{
  "n_layer": 10,
  "d_model": 640,
  "n_head": 5,
  "n_kv_head": 5,
  "head_dim": 128,
  "d_mlp": 1920,
  "vocab_size": 16384,
  "activation": "gelu",
  "norm": "layernorm",
  "norm_place": "post",
  "norm_eps": 1e-05,
  "positions": "learned",
  "qk_norm": false,
  "attn_scale": 0.0884,
  "bias": "all",
  "tie_embeddings": true,
  "parallel_block": false,
  "init": "normal",
  "init_std_qkv": 0.0236,
  "init_std_o": 0.00528,
  "init_std_up": 0.0236,
  "init_std_down": 0.00528,
  "optimizer": "soap_variant",
  "lr": 0.000995,
  "lr_mult_o": 1.14,
  "beta1": 0.95,
  "beta2": 0.98,
  "lr_head": 0.00543,
  "warmup_steps": 200,
  "schedule": "wsd",
  "decay_fraction": 0.618,
  "decay_shape": "exp",
  "final_lr_fraction": 0.0,
  "batch_tokens": 262144,
  "seq_len": 1024,
  "doc_mask": false,
  "train_tokens": 1403000000,
  "steps": 5353,
  "dataset": "wikipedia_en"
}
Each number is 200 + 30 x the weight over its row's rms, rounded and kept within 0 to 999. Layers, rows and columns count from 0. The size before them is the row's rms in percent of the matrix's.

# o: layer 7 attention output (transposed), 640x640, rms 0.044, rows 2-44, columns 320-399
# v: layer 7 attention value, 640x640, rms 0.0436, rows 3-44, columns 320-399
o2,099,167,244,205,222,235,177,231,215,209,206,162,201,218,205,214,215,114,203,177,210,193,176,190,170,225,235,157,189,203,175,232,200,177,196,156,232,240,161,221,172,254,198,201,206,184,185,201,143,160,220,173,187,267,205,235,171,185,241,225,189,219,207,249,182,215,213,254,176,196,179,262,196,177,197,167,182,216,180,225,141
v3,085,229,161,228,169,201,173,183,244,169,161,180,177,200,211,197,160,240,152,169,183,173,214,215,185,220,169,147,185,216,189,208,180,148,203,285,179,225,134,244,154,214,240,222,195,219,176,206,212,158,206,227,231,198,207,193,204,192,180,245,230,169,159,204,218,222,207,209,190,209,230,183,150,161,196,207,253,197,201,209,252
o3,097,210,226,218,199,170,169,196,193,160,150,175,217,242,213,242,172,138,208,201,231,214,195,247,208,187,190,178,212,202,155,247,217,221,210,184,189,198,248,166,212,197,137,201,205,210,210,185,164,210,162,208,202,171,217,219,212,187,196,103,190,259,193,201,265,147,244,225,189,176,228,185,236,214,265,232,198,165,235,186,166
v4,088,227,209,199,202,205,176,142,180,200,196,199,206,220,225,198,202,190,188,138,196,164,202,200,217,192,211,151,256,204,166,222,184,189,205,206,187,210,144,164,182,217,204,166,215,257,193,179,191,222,220,173,211,168,218,166,156,200,188,216,235,241,150,248,261,192,155,216,182,167,196,177,235,185,178,206,210,181,236,192,242
o4,100,171,145,217,202,240,199,212,193,214,208,190,194,154,198,162,245,239,255,176,201,203,201,176,202,137,208,226,231,177,206,230,170,249,155,168,222,163,248,183,196,169,181,230,187,151,240,222,185,170,169,181,184,267,195,218,215,223,185,106,212,233,182,189,182,229,228,162,195,142,187,239,177,211,213,177,159,201,203,224,156
v5,090,195,223,213,159,205,175,204,219,193,179,224,159,184,243,188,178,222,209,222,160,227,175,204,149,253,167,177,184,268,219,198,183,207,282,182,197,212,188,237,196,170,206,196,202,221,217,173,150,183,204,230,260,145,237,157,179,178,206,149,135,251,147,205,222,210,222,209,219,245,204,231,224,162,209,166,235,200,198,192,170
o5,104,198,208,219,200,214,233,128,258,156,197,198,183,263,209,218,160,196,240,207,179,209,188,230,161,213,155,210,231,211,190,223,203,225,158,202,235,171,248,145,270,168,182,191,164,172,175,201,257,192,211,204,158,159,169,233,243,188,183,226,250,186,261,188,199,193,242,226,201,222,208,180,218,178,217,223,187,160,253,177,266
v6,092,151,167,204,237,224,159,247,236,177,211,235,184,196,210,170,210,163,178,235,226,199,209,168,184,183,211,188,214,197,223,237,191,194,207,218,201,171,166,210,170,241,179,216,214,201,224,228,197,168,154,179,210,228,181,211,186,186,196,219,163,205,202,235,221,214,208,250,158,281,213,187,218,252,156,163,224,177,213,150,221
o6,103,210,154,196,175,200,182,192,177,199,185,208,174,152,177,202,187,136,243,204,146,183,249,239,267,205,180,207,202,208,172,214,227,237,181,162,218,159,222,222,190,189,220,225,158,172,184,159,199,241,185,224,176,246,208,149,221,151,244,220,196,221,155,226,202,159,204,224,115,200,200,231,227,153,160,175,220,196,183,212,212
v7,079,181,165,165,240,175,157,140,218,190,218,153,169,125,184,271,155,241,214,169,210,173,196,195,157,200,189,191,212,211,203,193,199,182,201,152,209,182,182,192,196,149,181,207,153,196,177,179,185,136,193,232,226,215,215,144,171,178,223,235,234,236,201,176,172,227,202,236,159,210,204,186,214,247,203,211,192,184,234,176,193
o7,093,205,205,158,186,207,254,189,147,209,189,201,196,203,195,117,223,194,218,246,216,203,167,153,218,192,169,241,255,147,193,183,251,216,209,255,214,146,221,186,231,274,251,185,233,189,256,227,176,296,245,200,172,232,180,211,235,165,231,159,234,180,140,206,214,164,205,172,182,207,211,143,207,125,244,178,190,224,226,257,217
v8,093,230,206,227,127,233,195,195,234,154,192,273,227,185,198,203,235,200,171,194,210,196,177,227,208,232,216,228,221,224,185,154,184,182,218,194,222,216,193,242,177,158,176,190,245,187,183,205,198,178,253,202,222,170,237,174,254,222,210,211,169,213,188,241,176,249,209,214,207,166,196,217,189,183,201,208,161,228,208,231,234
o8,102,182,157,196,249,187,183,191,211,196,162,202,182,205,239,146,207,203,126,242,213,205,186,199,198,195,188,162,215,161,155,165,164,189,182,201,216,188,205,170,229,225,199,200,162,301,244,185,182,197,211,252,194,172,196,192,174,253,185,182,172,180,214,209,216,180,203,152,213,198,177,269,177,181,202,193,205,167,225,210,186
v9,091,212,162,208,246,244,222,166,216,203,160,232,214,152,216,188,155,199,216,165,211,143,243,189,174,253,197,174,197,178,205,153,232,229,239,174,164,241,192,180,210,187,180,210,203,169,201,241,183,128,146,238,166,167,166,192,212,189,109,200,208,206,189,217,220,216,233,191,234,196,201,214,170,257,205,197,201,186,213,183,177
o9,095,206,218,173,181,184,178,165,203,196,241,191,171,228,208,219,164,117,183,129,166,193,196,212,208,172,164,224,200,188,227,226,179,223,195,211,254,191,263,225,198,224,237,185,149,196,225,236,182,175,228,228,219,217,198,181,197,136,223,222,237,237,225,187,227,194,155,197,190,198,199,198,194,180,172,251,204,200,227,183,187
v10,091,204,166,216,208,247,226,182,231,227,198,177,205,210,172,159,213,198,198,159,241,183,222,183,177,233,228,193,228,246,129,216,154,247,209,175,217,203,234,203,192,194,177,166,224,190,202,233,176,176,230,190,169,243,177,228,220,214,169,169,229,194,207,128,200,187,153,229,193,178,218,249,194,176,193,192,197,164,213,229,209
o10,101,223,199,161,214,200,167,178,187,206,185,261,204,190,226,231,238,160,138,186,176,215,190,150,196,177,231,197,137,205,210,222,146,199,202,185,156,198,199,228,195,206,171,188,257,228,189,215,146,222,207,226,190,230,237,279,213,193,178,202,181,210,184,181,181,169,162,220,171,228,175,229,169,227,184,177,239,130,188,191,194
v11,081,232,196,173,180,178,235,198,237,183,192,190,231,222,202,238,214,222,209,213,238,227,185,154,213,209,242,181,206,204,194,193,226,168,215,210,261,188,209,167,185,226,201,257,217,170,210,217,254,239,212,183,199,195,206,206,154,183,236,237,195,170,219,195,199,143,142,194,182,261,134,186,193,205,124,175,169,124,137,202,227
o11,096,221,218,248,210,233,166,209,154,217,192,170,192,203,194,185,214,125,177,144,166,169,208,244,263,132,238,189,188,190,180,179,197,228,167,181,185,167,199,277,215,224,232,180,188,219,194,223,221,272,166,188,153,249,195,180,208,177,211,206,193,181,206,202,137,178,202,226,193,212,196,183,251,244,143,221,236,211,219,225,164
v12,085,180,231,228,216,170,210,295,146,221,209,202,214,210,209,163,188,214,226,178,180,177,135,116,166,188,237,210,230,156,227,188,232,200,121,146,247,172,202,198,237,207,163,220,164,203,195,164,167,193,208,172,188,206,169,214,222,181,196,191,223,209,193,255,165,228,222,171,214,253,175,229,161,178,167,226,216,195,205,252,208
o12,101,162,205,145,208,198,212,151,242,195,235,158,212,254,218,143,220,213,174,178,225,203,257,177,222,207,238,239,178,203,159,185,173,232,272,184,193,201,194,239,205,258,183,217,205,242,219,190,242,144,239,206,162,240,212,162,159,169,202,190,231,235,226,206,229,170,207,200,218,162,163,235,246,193,199,128,183,199,178,133,192
v13,089,180,180,198,214,192,211,188,199,185,228,198,223,220,232,168,245,220,150,163,209,201,233,167,175,242,146,208,207,214,219,177,231,223,203,189,199,137,242,179,167,298,208,206,245,202,223,239,199,226,144,218,224,173,226,172,182,216,186,232,190,207,199,214,270,164,188,208,182,182,209,180,201,201,181,161,223,201,181,184,228
o13,098,232,203,204,251,232,182,160,241,197,237,165,201,162,236,212,188,215,213,206,204,172,197,202,233,199,195,198,233,181,230,156,166,217,192,200,230,205,191,234,205,172,229,249,115,248,187,232,167,204,155,181,164,144,255,295,183,151,153,245,217,268,231,223,155,188,221,220,189,178,210,192,209,230,163,198,173,189,241,210,170
v14,087,214,249,185,165,207,170,189,234,152,248,193,195,220,265,206,172,224,230,200,193,240,249,205,218,169,209,209,131,230,199,198,217,180,263,212,191,191,195,143,191,234,164,242,211,149,165,199,206,209,198,216,231,199,213,198,187,197,164,170,250,238,210,160,168,224,169,213,154,204,191,211,198,211,230,251,225,227,209,192,210
o14,103,183,238,202,209,204,237,258,180,225,192,185,183,208,204,146,258,232,224,201,183,200,175,203,228,277,227,239,260,225,242,186,196,189,201,183,201,128,187,198,192,205,176,186,251,185,246,205,229,176,137,190,174,157,152,160,146,269,254,216,199,196,224,238,209,161,199,216,226,193,165,203,205,221,217,158,206,224,176,200,223
v15,088,241,177,189,215,216,226,209,188,211,223,176,239,226,225,194,206,239,181,207,191,202,247,207,215,210,247,186,180,195,196,214,255,212,186,235,216,220,187,162,212,143,217,197,179,238,240,152,161,209,277,192,171,231,161,245,178,185,248,252,174,246,204,183,206,225,145,234,185,135,187,212,182,203,170,220,200,246,182,185,202
o15,097,218,139,210,211,200,277,151,206,216,232,248,175,256,197,221,268,225,197,195,253,220,209,246,172,200,204,193,203,247,194,168,159,187,240,179,224,214,224,138,238,180,232,189,124,161,210,180,204,154,192,198,200,211,169,181,191,133,173,196,155,187,188,182,194,154,210,150,177,222,204,165,229,182,233,205,239,219,226,232,210
v16,086,156,227,170,223,143,218,198,167,230,222,202,133,240,228,224,208,163,165,242,179,143,151,231,191,185,243,168,228,211,214,207,216,235,247,199,226,246,247,193,245,208,203,211,189,206,167,176,220,256,251,174,182,197,196,183,168,176,247,189,210,216,181,179,212,195,207,165,243,170,155,178,265,214,169,213,255,199,192,219,223
o16,099,165,218,186,203,224,182,163,193,190,149,186,200,252,211,121,123,191,203,205,168,208,144,204,174,197,242,241,132,178,192,201,180,146,144,213,211,236,220,215,202,187,206,212,211,182,210,214,216,197,191,208,247,175,183,235,193,240,178,203,191,148,238,210,158,222,174,229,182,252,176,213,254,132,182,191,170,189,204,198,221
v17,084,190,196,200,181,241,198,161,228,239,174,230,192,170,203,244,196,198,197,206,172,176,67,252,244,184,214,201,197,176,232,217,194,182,216,214,220,196,215,229,235,245,280,193,183,191,174,245,195,217,228,227,135,256,164,191,212,245,215,174,180,191,164,222,172,258,182,214,204,243,204,147,225,214,255,190,208,165,162,245,168
o17,097,240,202,193,209,207,180,178,209,224,215,240,202,242,228,168,156,153,231,257,133,179,218,203,169,219,218,209,160,162,187,214,187,161,218,172,112,218,135,227,197,162,136,191,157,178,201,182,166,244,189,182,284,168,189,161,223,203,198,196,300,172,222,158,204,180,202,206,206,188,182,259,187,177,172,222,182,185,198,160,192
v18,083,195,225,209,234,167,190,177,153,169,205,193,224,234,136,218,212,136,240,216,152,229,177,134,219,226,239,186,99,144,181,188,178,214,200,248,145,216,168,216,208,194,210,207,157,218,205,221,198,196,195,190,184,227,234,209,183,161,232,182,233,154,188,197,236,222,162,199,237,161,156,193,242,210,229,177,205,232,174,203,213
o18,101,188,171,233,151,220,150,168,246,241,164,215,215,164,193,184,181,199,231,165,200,115,230,240,197,237,149,216,255,240,145,226,216,241,249,207,215,187,187,186,180,207,216,209,238,226,244,206,162,142,204,221,214,226,197,194,191,252,235,219,172,204,181,160,255,175,186,181,170,182,254,156,257,196,179,181,160,148,150,226,211
v19,086,198,223,181,166,212,192,246,227,206,225,173,205,205,210,168,162,177,194,210,189,215,236,200,192,238,172,191,190,155,132,224,201,235,236,248,199,210,187,174,205,205,220,164,261,148,184,245,202,170,179,170,211,221,154,232,178,175,170,166,236,165,165,170,158,198,194,228,203,150,172,198,279,200,182,197,236,172,120,154,210
o19,098,222,217,235,269,211,234,204,147,167,192,168,209,218,236,130,244,214,207,194,212,184,243,217,208,240,136,163,177,244,179,225,221,231,180,185,182,218,181,179,226,214,187,231,175,178,242,164,159,218,200,207,187,147,203,177,247,178,217,190,229,203,253,202,183,213,224,184,172,182,216,150,229,237,140,189,201,206,189,235,232
v20,093,193,168,199,213,209,231,252,108,193,197,164,141,234,248,210,272,243,194,224,216,189,217,218,190,152,163,140,222,166,164,178,211,212,178,169,190,164,237,248,226,191,158,232,165,182,245,193,165,187,172,186,171,206,219,182,196,169,267,189,157,234,200,158,162,276,188,173,172,226,213,254,181,241,229,195,141,285,224,208,189
o20,108,190,176,216,153,221,193,185,207,250,233,200,216,130,191,204,150,186,241,222,184,163,239,136,219,209,270,200,204,182,157,174,194,257,210,223,191,237,216,220,198,155,195,189,165,243,152,222,258,175,190,154,201,196,194,209,195,226,194,220,266,190,204,198,206,205,182,182,170,197,185,196,195,212,198,178,215,186,177,223,181
v21,092,188,226,187,216,216,280,225,193,182,248,211,187,158,187,172,200,205,157,196,224,155,205,170,179,154,191,226,156,118,210,186,186,229,201,223,145,202,196,205,215,214,204,192,248,140,221,228,183,204,210,214,164,238,197,220,274,103,189,236,191,176,228,223,198,176,176,204,217,229,203,219,176,172,265,217,179,196,257,180,172
o21,102,170,238,207,185,202,227,227,195,219,177,189,205,185,231,206,131,181,184,260,180,194,150,226,153,222,229,202,213,153,203,178,174,158,220,180,249,231,143,216,202,167,189,173,182,277,233,165,187,262,167,253,176,241,187,183,189,208,178,207,177,182,200,194,221,159,206,250,228,212,171,291,227,207,265,211,179,201,201,238,171
v22,083,200,285,157,205,209,235,214,253,215,207,215,138,165,201,189,194,223,213,204,202,119,207,212,235,184,177,251,150,209,208,167,185,246,162,266,209,209,213,200,228,210,142,172,227,135,182,196,159,141,203,201,183,246,229,249,234,211,224,210,170,249,202,205,194,233,206,212,160,117,171,174,211,283,172,208,185,190,198,179,172
o22,096,200,204,194,126,213,188,176,197,216,217,168,268,193,204,205,180,196,198,222,183,183,257,207,227,141,199,200,182,247,251,198,207,243,177,197,229,230,192,188,194,195,239,210,150,213,207,180,174,186,164,216,172,175,187,155,214,183,206,219,200,210,148,239,189,146,254,173,222,205,228,205,216,120,210,206,154,216,202,165,221
v23,088,198,185,245,189,239,155,169,216,189,238,245,190,234,175,205,246,189,223,184,206,185,241,206,204,221,224,136,213,202,199,207,240,193,200,189,247,181,181,210,203,207,191,204,159,200,235,218,157,200,163,221,188,215,204,178,205,244,192,235,187,171,166,207,228,246,189,150,176,192,172,235,189,144,185,147,176,215,194,154,192
o23,101,236,194,213,220,193,186,202,188,213,218,227,236,231,218,196,228,176,203,183,212,198,237,234,248,265,218,193,224,163,221,194,208,238,223,155,117,254,196,167,203,180,147,214,155,222,190,220,219,176,252,153,151,267,198,213,231,251,158,220,262,259,198,203,261,225,180,190,155,171,191,152,151,189,258,193,166,212,210,240,222
v24,087,178,232,186,199,192,193,220,219,212,230,227,167,162,219,181,219,152,183,160,130,234,234,213,197,214,214,155,141,223,196,293,166,184,220,207,226,189,218,174,160,162,245,171,224,172,176,115,170,141,232,193,194,169,256,220,176,232,192,213,156,208,201,230,236,224,176,163,185,171,233,168,201,206,244,217,173,180,202,188,203
o24,099,231,235,209,248,252,212,170,198,166,169,197,218,212,192,204,192,201,232,230,197,205,187,214,203,177,165,216,243,245,207,178,213,266,180,210,148,229,177,240,200,204,175,207,191,266,188,196,213,190,208,227,196,213,193,201,218,199,126,181,230,172,208,180,194,213,172,221,196,182,181,248,210,186,167,183,146,210,262,202,225
v25,081,177,180,198,221,195,202,251,195,155,216,180,185,213,152,204,238,182,182,184,208,195,223,153,201,200,260,230,336,224,163,145,204,183,222,195,199,220,250,200,209,232,232,188,187,170,190,178,211,189,215,216,158,279,213,261,234,171,176,166,198,237,183,247,211,213,158,205,157,224,214,177,207,180,272,160,210,191,205,178,236
o25,096,217,164,167,193,220,220,190,226,214,214,270,196,202,217,220,207,209,219,185,210,209,207,213,150,169,181,168,148,203,183,199,222,194,242,214,203,196,206,255,201,221,151,277,252,214,170,209,201,181,231,174,235,191,183,219,151,168,156,263,157,225,198,233,181,196,195,200,226,168,222,214,186,189,190,290,171,218,195,220,219
v26,090,236,245,191,209,121,186,203,188,220,184,188,175,246,198,205,210,193,136,182,165,194,204,213,281,200,217,254,166,218,262,203,150,201,191,173,250,200,226,226,234,211,225,196,231,168,235,209,209,178,217,195,169,199,212,235,202,177,209,229,203,211,198,189,205,229,227,192,208,187,221,226,205,175,173,185,187,234,248,215,125
o26,101,217,221,172,194,221,237,203,163,172,208,207,205,214,188,230,183,161,227,173,165,237,211,175,213,189,246,210,188,223,220,202,188,186,191,120,184,201,213,191,161,160,175,223,165,241,255,184,264,218,231,202,203,171,186,205,193,195,212,192,183,213,222,201,202,194,199,183,151,158,150,212,237,236,153,192,175,161,195,195,187
v27,085,192,197,215,181,169,205,206,222,240,222,192,162,188,157,178,204,219,145,243,194,200,195,308,204,208,204,222,182,198,188,182,213,204,153,193,199,211,161,183,239,176,209,194,205,175,187,146,154,237,201,161,181,179,229,190,203,240,199,155,242,186,234,180,240,202,162,213,205,237,212,162,169,200,170,152,233,179,184,219,200
o27,098,196,191,199,219,202,214,236,163,169,185,195,186,198,210,179,228,204,241,185,245,192,178,249,225,173,219,216,184,236,186,191,145,217,258,181,215,200,264,210,183,160,153,245,196,208,221,211,225,254,232,296,202,182,247,180,235,222,202,222,166,246,206,220,183,172,187,142,222,184,136,213,189,210,147,168,185,203,198,190,240
v28,086,255,204,200,212,238,217,194,224,201,161,183,151,213,146,203,200,159,150,182,183,295,180,155,210,191,206,159,242,141,201,200,200,196,219,160,174,150,194,172,213,200,229,177,221,226,168,165,154,191,234,191,200,256,171,198,211,235,141,199,136,204,199,181,203,207,178,122,198,206,208,179,205,145,146,183,197,195,157,193,201
o28,099,179,235,219,165,185,177,245,150,166,186,191,225,177,195,232,215,137,193,177,162,102,212,247,174,213,208,229,214,239,222,179,242,278,183,160,221,199,175,250,240,181,201,204,218,233,210,185,195,186,210,198,224,249,197,209,240,192,225,289,235,185,260,210,206,180,236,261,152,175,173,129,205,186,200,167,196,186,192,209,162
v29,086,183,193,229,213,176,202,227,164,162,180,187,204,248,192,183,174,214,196,223,176,213,219,224,245,206,219,158,148,186,288,166,142,179,192,269,223,219,172,204,219,261,200,220,188,174,200,207,196,169,199,216,157,206,216,226,173,174,197,257,192,214,178,186,216,208,181,203,234,167,148,206,166,192,229,220,175,198,185,233,223
o29,099,189,185,228,191,194,207,210,223,194,251,190,187,172,212,165,220,187,191,191,207,146,140,172,155,154,179,215,223,237,218,215,248,166,233,236,250,207,199,136,228,139,208,236,230,210,200,203,217,156,122,202,151,198,184,212,181,229,210,170,232,151,200,195,198,172,236,154,160,249,207,249,206,172,234,205,192,226,267,209,159
v30,087,209,225,206,167,220,194,195,231,181,179,173,183,182,193,187,193,181,159,244,235,194,214,162,169,160,185,203,233,222,198,237,116,232,226,211,225,257,155,210,178,230,222,152,223,229,230,215,224,176,184,172,183,180,165,173,178,173,211,231,173,254,177,179,166,192,179,178,223,210,196,173,189,149,164,208,155,140,181,190,208
o30,100,192,174,204,238,170,212,197,131,199,201,238,207,151,200,204,211,190,226,201,182,227,202,183,198,213,147,240,154,203,175,183,211,178,173,234,197,233,148,222,176,211,223,175,209,186,164,199,247,241,155,199,235,160,189,209,263,209,185,251,241,213,255,187,198,189,256,187,182,201,192,185,219,238,231,187,234,200,197,150,251
v31,090,253,155,199,209,215,232,185,133,226,173,192,217,188,177,185,248,178,169,155,189,225,219,252,199,142,231,197,198,222,199,186,205,125,268,141,248,223,225,191,191,215,256,216,209,214,184,208,153,229,237,172,191,245,230,196,195,189,187,208,167,216,178,185,210,261,196,154,218,143,173,186,220,212,186,181,160,224,202,183,241
o31,096,198,248,180,196,163,232,230,198,194,267,197,192,149,140,209,184,223,160,244,209,215,174,161,147,265,193,181,174,191,188,187,217,255,222,177,232,186,213,262,164,215,198,218,245,233,183,199,201,165,159,196,201,207,198,222,217,191,176,210,261,218,196,187,153,255,192,196,165,233,149,159,200,223,180,203,208,204,204,261,195
v32,091,249,240,191,211,172,146,198,210,174,216,221,193,205,164,213,203,242,196,174,239,228,124,160,184,198,256,204,196,206,194,260,165,188,150,183,210,205,163,209,164,218,221,234,213,202,241,184,247,299,200,231,211,250,178,229,208,170,176,179,126,163,202,206,222,221,195,207,212,190,203,200,165,188,228,248,199,236,205,211,227
o32,096,175,214,207,182,228,263,193,209,226,147,176,212,207,237,169,222,212,175,196,190,239,210,245,182,169,182,197,228,223,154,240,209,241,233,191,232,206,212,244,250,167,224,196,219,234,240,170,206,190,178,236,195,179,223,177,173,274,204,217,194,182,172,212,165,260,210,210,253,201,163,216,272,244,143,226,217,198,184,160,128
v33,090,191,155,204,180,170,230,244,175,235,161,145,213,172,196,210,201,195,193,212,230,179,217,168,133,179,184,191,248,200,169,149,184,242,224,237,251,241,189,158,193,188,220,246,173,206,230,239,211,234,219,158,208,231,185,197,212,116,202,211,171,250,138,201,194,157,140,225,194,239,200,194,218,186,170,208,196,189,130,211,209
o33,097,189,210,190,206,217,183,192,207,257,216,148,208,177,169,241,233,194,225,215,193,212,209,192,233,162,138,203,187,208,128,200,224,203,234,251,218,181,168,217,244,196,228,194,229,189,192,221,215,165,173,183,212,169,213,237,221,193,167,248,208,164,242,227,194,128,172,208,221,245,157,181,224,238,186,197,233,237,187,175,218
v34,089,212,224,171,181,200,177,180,206,203,194,191,200,187,259,135,193,200,171,243,208,207,199,206,202,193,194,199,187,229,211,192,142,201,284,216,177,222,257,199,223,219,248,242,199,99,203,230,173,218,212,213,222,191,207,198,177,165,214,200,288,183,201,211,219,206,199,214,149,190,191,203,221,201,211,173,227,236,191,208,212
o34,102,240,219,231,202,200,194,170,184,151,231,189,174,201,222,206,233,203,197,215,237,198,200,214,177,209,223,241,148,231,284,190,209,150,169,307,160,217,182,149,145,139,211,207,169,216,233,198,168,204,220,180,114,214,221,154,222,206,178,240,187,174,179,197,218,194,201,150,213,215,232,182,184,191,217,206,167,208,228,186,225
v35,090,213,224,189,210,196,163,227,199,177,237,186,194,210,244,176,156,171,188,174,239,259,194,189,199,236,102,221,191,216,181,177,177,257,183,174,186,198,171,196,123,190,189,182,238,129,202,191,132,181,199,177,218,203,272,190,200,174,201,218,185,249,198,176,191,187,276,141,233,192,193,246,123,189,227,195,239,224,181,222,157
o35,101,173,182,182,238,176,212,220,238,142,216,237,177,207,204,222,205,165,218,210,160,170,206,204,197,179,192,241,221,211,204,184,213,200,173,287,215,238,201,182,221,204,193,190,165,207,194,144,206,254,180,199,163,201,161,221,165,144,185,229,220,145,198,187,186,180,225,182,188,169,174,149,220,214,178,171,146,216,179,144,226
v36,085,204,219,187,216,223,225,229,182,213,220,220,212,212,256,180,206,196,130,232,198,208,199,208,200,226,211,231,174,127,174,219,183,176,186,237,147,221,184,223,201,227,200,238,239,203,184,221,235,204,231,134,156,245,165,251,175,237,170,189,217,149,230,200,181,208,185,166,199,226,209,200,129,163,218,213,196,201,172,186,195
o36,093,219,204,133,214,196,194,210,204,205,195,171,230,218,153,222,253,197,189,199,221,234,191,185,170,220,154,202,174,262,175,205,170,164,220,163,239,213,235,209,202,178,176,210,245,205,244,224,211,203,174,208,200,202,217,189,180,174,214,202,167,236,166,170,172,183,181,214,208,200,191,188,254,176,184,193,175,147,153,201,178
v37,083,210,219,241,214,198,190,167,199,210,181,184,209,220,245,228,217,122,205,162,154,159,191,165,188,156,201,212,226,232,133,184,231,161,193,189,200,231,181,164,261,159,194,180,244,173,214,214,135,225,180,217,184,175,192,190,219,202,215,177,208,177,222,184,202,138,171,171,184,205,159,154,154,250,183,207,243,238,212,209,158
o37,098,184,197,171,220,158,202,227,175,200,180,178,159,235,168,208,207,236,161,200,196,193,146,193,173,272,200,189,200,183,208,274,204,221,194,207,197,223,183,246,188,174,233,240,170,240,186,198,209,204,217,204,213,195,207,284,206,166,231,210,195,199,208,180,215,213,187,209,172,199,173,234,219,234,174,194,194,183,158,166,218
v38,089,281,192,233,171,187,212,207,189,258,176,167,181,229,219,194,190,141,278,231,175,129,211,192,237,175,255,204,239,217,196,223,182,232,193,174,243,207,239,208,215,205,235,203,219,148,246,162,188,276,200,169,202,175,247,203,195,218,198,223,186,209,189,188,172,191,163,228,148,176,220,207,198,197,221,212,177,241,193,208,178
o38,100,191,201,173,219,254,219,224,152,184,152,245,187,182,222,266,191,176,191,140,244,202,223,147,170,259,213,185,135,172,200,227,200,224,210,226,219,229,176,291,215,218,203,241,206,191,162,209,254,192,213,200,225,235,258,234,182,206,186,190,254,182,200,207,194,239,254,209,183,162,236,152,192,230,219,176,156,182,261,178,133
v39,087,212,196,232,206,243,205,179,188,257,180,232,198,178,160,161,186,164,176,242,131,200,251,226,228,205,164,237,207,193,210,224,181,195,195,152,225,207,166,234,215,241,146,216,231,198,214,184,200,229,222,201,236,243,230,246,250,138,150,173,196,187,172,272,191,233,211,212,194,220,245,154,214,181,144,231,225,153,195,179,198
o39,094,210,212,174,171,154,239,226,220,165,158,234,206,198,151,193,232,226,191,207,214,189,205,210,238,202,154,170,219,174,149,196,170,171,224,230,239,170,194,154,225,236,210,189,158,197,201,188,184,196,180,214,175,171,167,231,170,183,218,188,185,194,235,171,148,182,174,194,219,184,159,211,238,227,225,217,200,194,188,210,199
v40,091,207,238,167,237,226,159,116,196,194,222,201,199,251,210,162,202,214,185,212,192,259,261,149,257,227,224,220,195,197,257,247,220,167,240,193,210,219,193,273,213,157,186,188,192,209,168,171,247,241,232,219,136,205,236,269,263,238,239,201,165,159,211,193,196,219,207,183,205,163,193,185,194,188,209,237,222,210,176,236,215
o40,098,183,165,258,204,176,222,220,230,204,181,221,187,205,182,224,267,139,228,189,158,242,218,229,197,235,202,201,212,223,235,215,193,193,169,197,193,223,248,170,230,194,238,165,235,182,219,175,222,185,143,216,245,222,154,202,159,199,174,234,191,219,258,211,199,193,150,235,195,226,189,208,182,167,195,202,203,199,225,233,196
v41,090,211,148,199,162,234,221,183,194,184,233,225,200,200,222,238,264,225,231,215,207,236,211,211,187,155,221,155,212,169,167,199,205,194,141,281,252,237,127,196,205,201,197,216,191,185,238,175,164,241,213,194,257,127,182,211,207,185,192,191,190,253,176,188,196,204,216,186,197,161,145,224,183,229,188,251,196,211,226,180,231
o41,103,184,201,242,237,240,194,188,247,218,242,195,213,166,198,171,203,204,195,253,227,168,163,165,167,185,252,231,229,230,187,205,171,175,174,216,210,160,192,232,201,178,154,202,231,153,241,194,179,181,191,224,162,245,183,143,195,245,211,188,239,250,143,246,200,197,244,200,190,215,198,188,212,183,215,191,161,202,203,231,199
v42,091,248,242,203,232,158,162,188,222,235,207,153,229,236,256,234,189,222,183,220,165,195,181,189,216,207,153,192,240,193,235,188,211,194,156,168,218,155,202,201,201,226,181,167,252,202,203,149,228,271,201,223,232,155,260,228,218,270,215,197,191,229,251,208,185,174,194,196,202,164,154,160,220,155,206,213,170,248,194,162,206
o42,103,181,228,191,207,193,220,212,218,190,217,165,190,207,176,179,228,202,208,221,250,196,216,216,236,249,266,180,200,261,185,206,225,153,230,131,203,193,203,206,237,204,157,199,225,231,186,214,215,179,173,184,179,166,158,224,189,204,148,203,201,189,246,173,202,233,229,209,240,210,189,257,164,159,200,213,179,192,197,170,189
v43,085,227,214,156,191,142,206,223,187,281,234,203,155,202,181,191,189,208,223,209,236,213,185,219,201,143,171,223,155,217,214,126,173,207,218,206,220,176,205,160,174,200,75,226,230,195,211,196,196,209,214,196,182,183,169,165,191,212,227,221,222,233,230,173,226,200,214,212,241,246,251,193,153,229,208,193,229,269,212,178,245
o43,098,160,187,169,182,167,159,181,170,235,179,193,248,229,236,185,181,145,180,238,160,238,167,197,222,240,170,182,216,155,167,200,139,209,173,167,172,178,176,209,188,204,231,202,263,167,192,200,189,223,208,213,202,153,160,247,187,223,180,169,168,143,215,196,158,271,167,199,229,202,148,226,219,211,153,228,144,220,224,241,216
v44,085,216,208,178,179,196,236,236,211,209,150,219,227,236,168,211,237,167,216,238,152,250,153,201,240,141,223,157,225,184,218,154,212,234,168,164,164,161,169,156,166,170,174,161,179,196,209,177,184,157,215,227,207,177,196,238,189,235,246,197,173,232,211,206,214,211,156,151,174,228,183,200,215,200,181,228,163,205,245,164,138
o44,095,165,181,218,169,169,116,213,218,195,186,199,262,183,203,179,158,221,196,179,223,192,233,204,172,122,195,220,188,243,227,190,219,220,198,246,192,211,221,239,210,210,181,255,217,241,247,224,165,178,176,235,202,189,158,179,163,175,180,176,193,215,147,256,161,192,155,203,198,222,266,239,192,153,275,219,211,185,181,216,227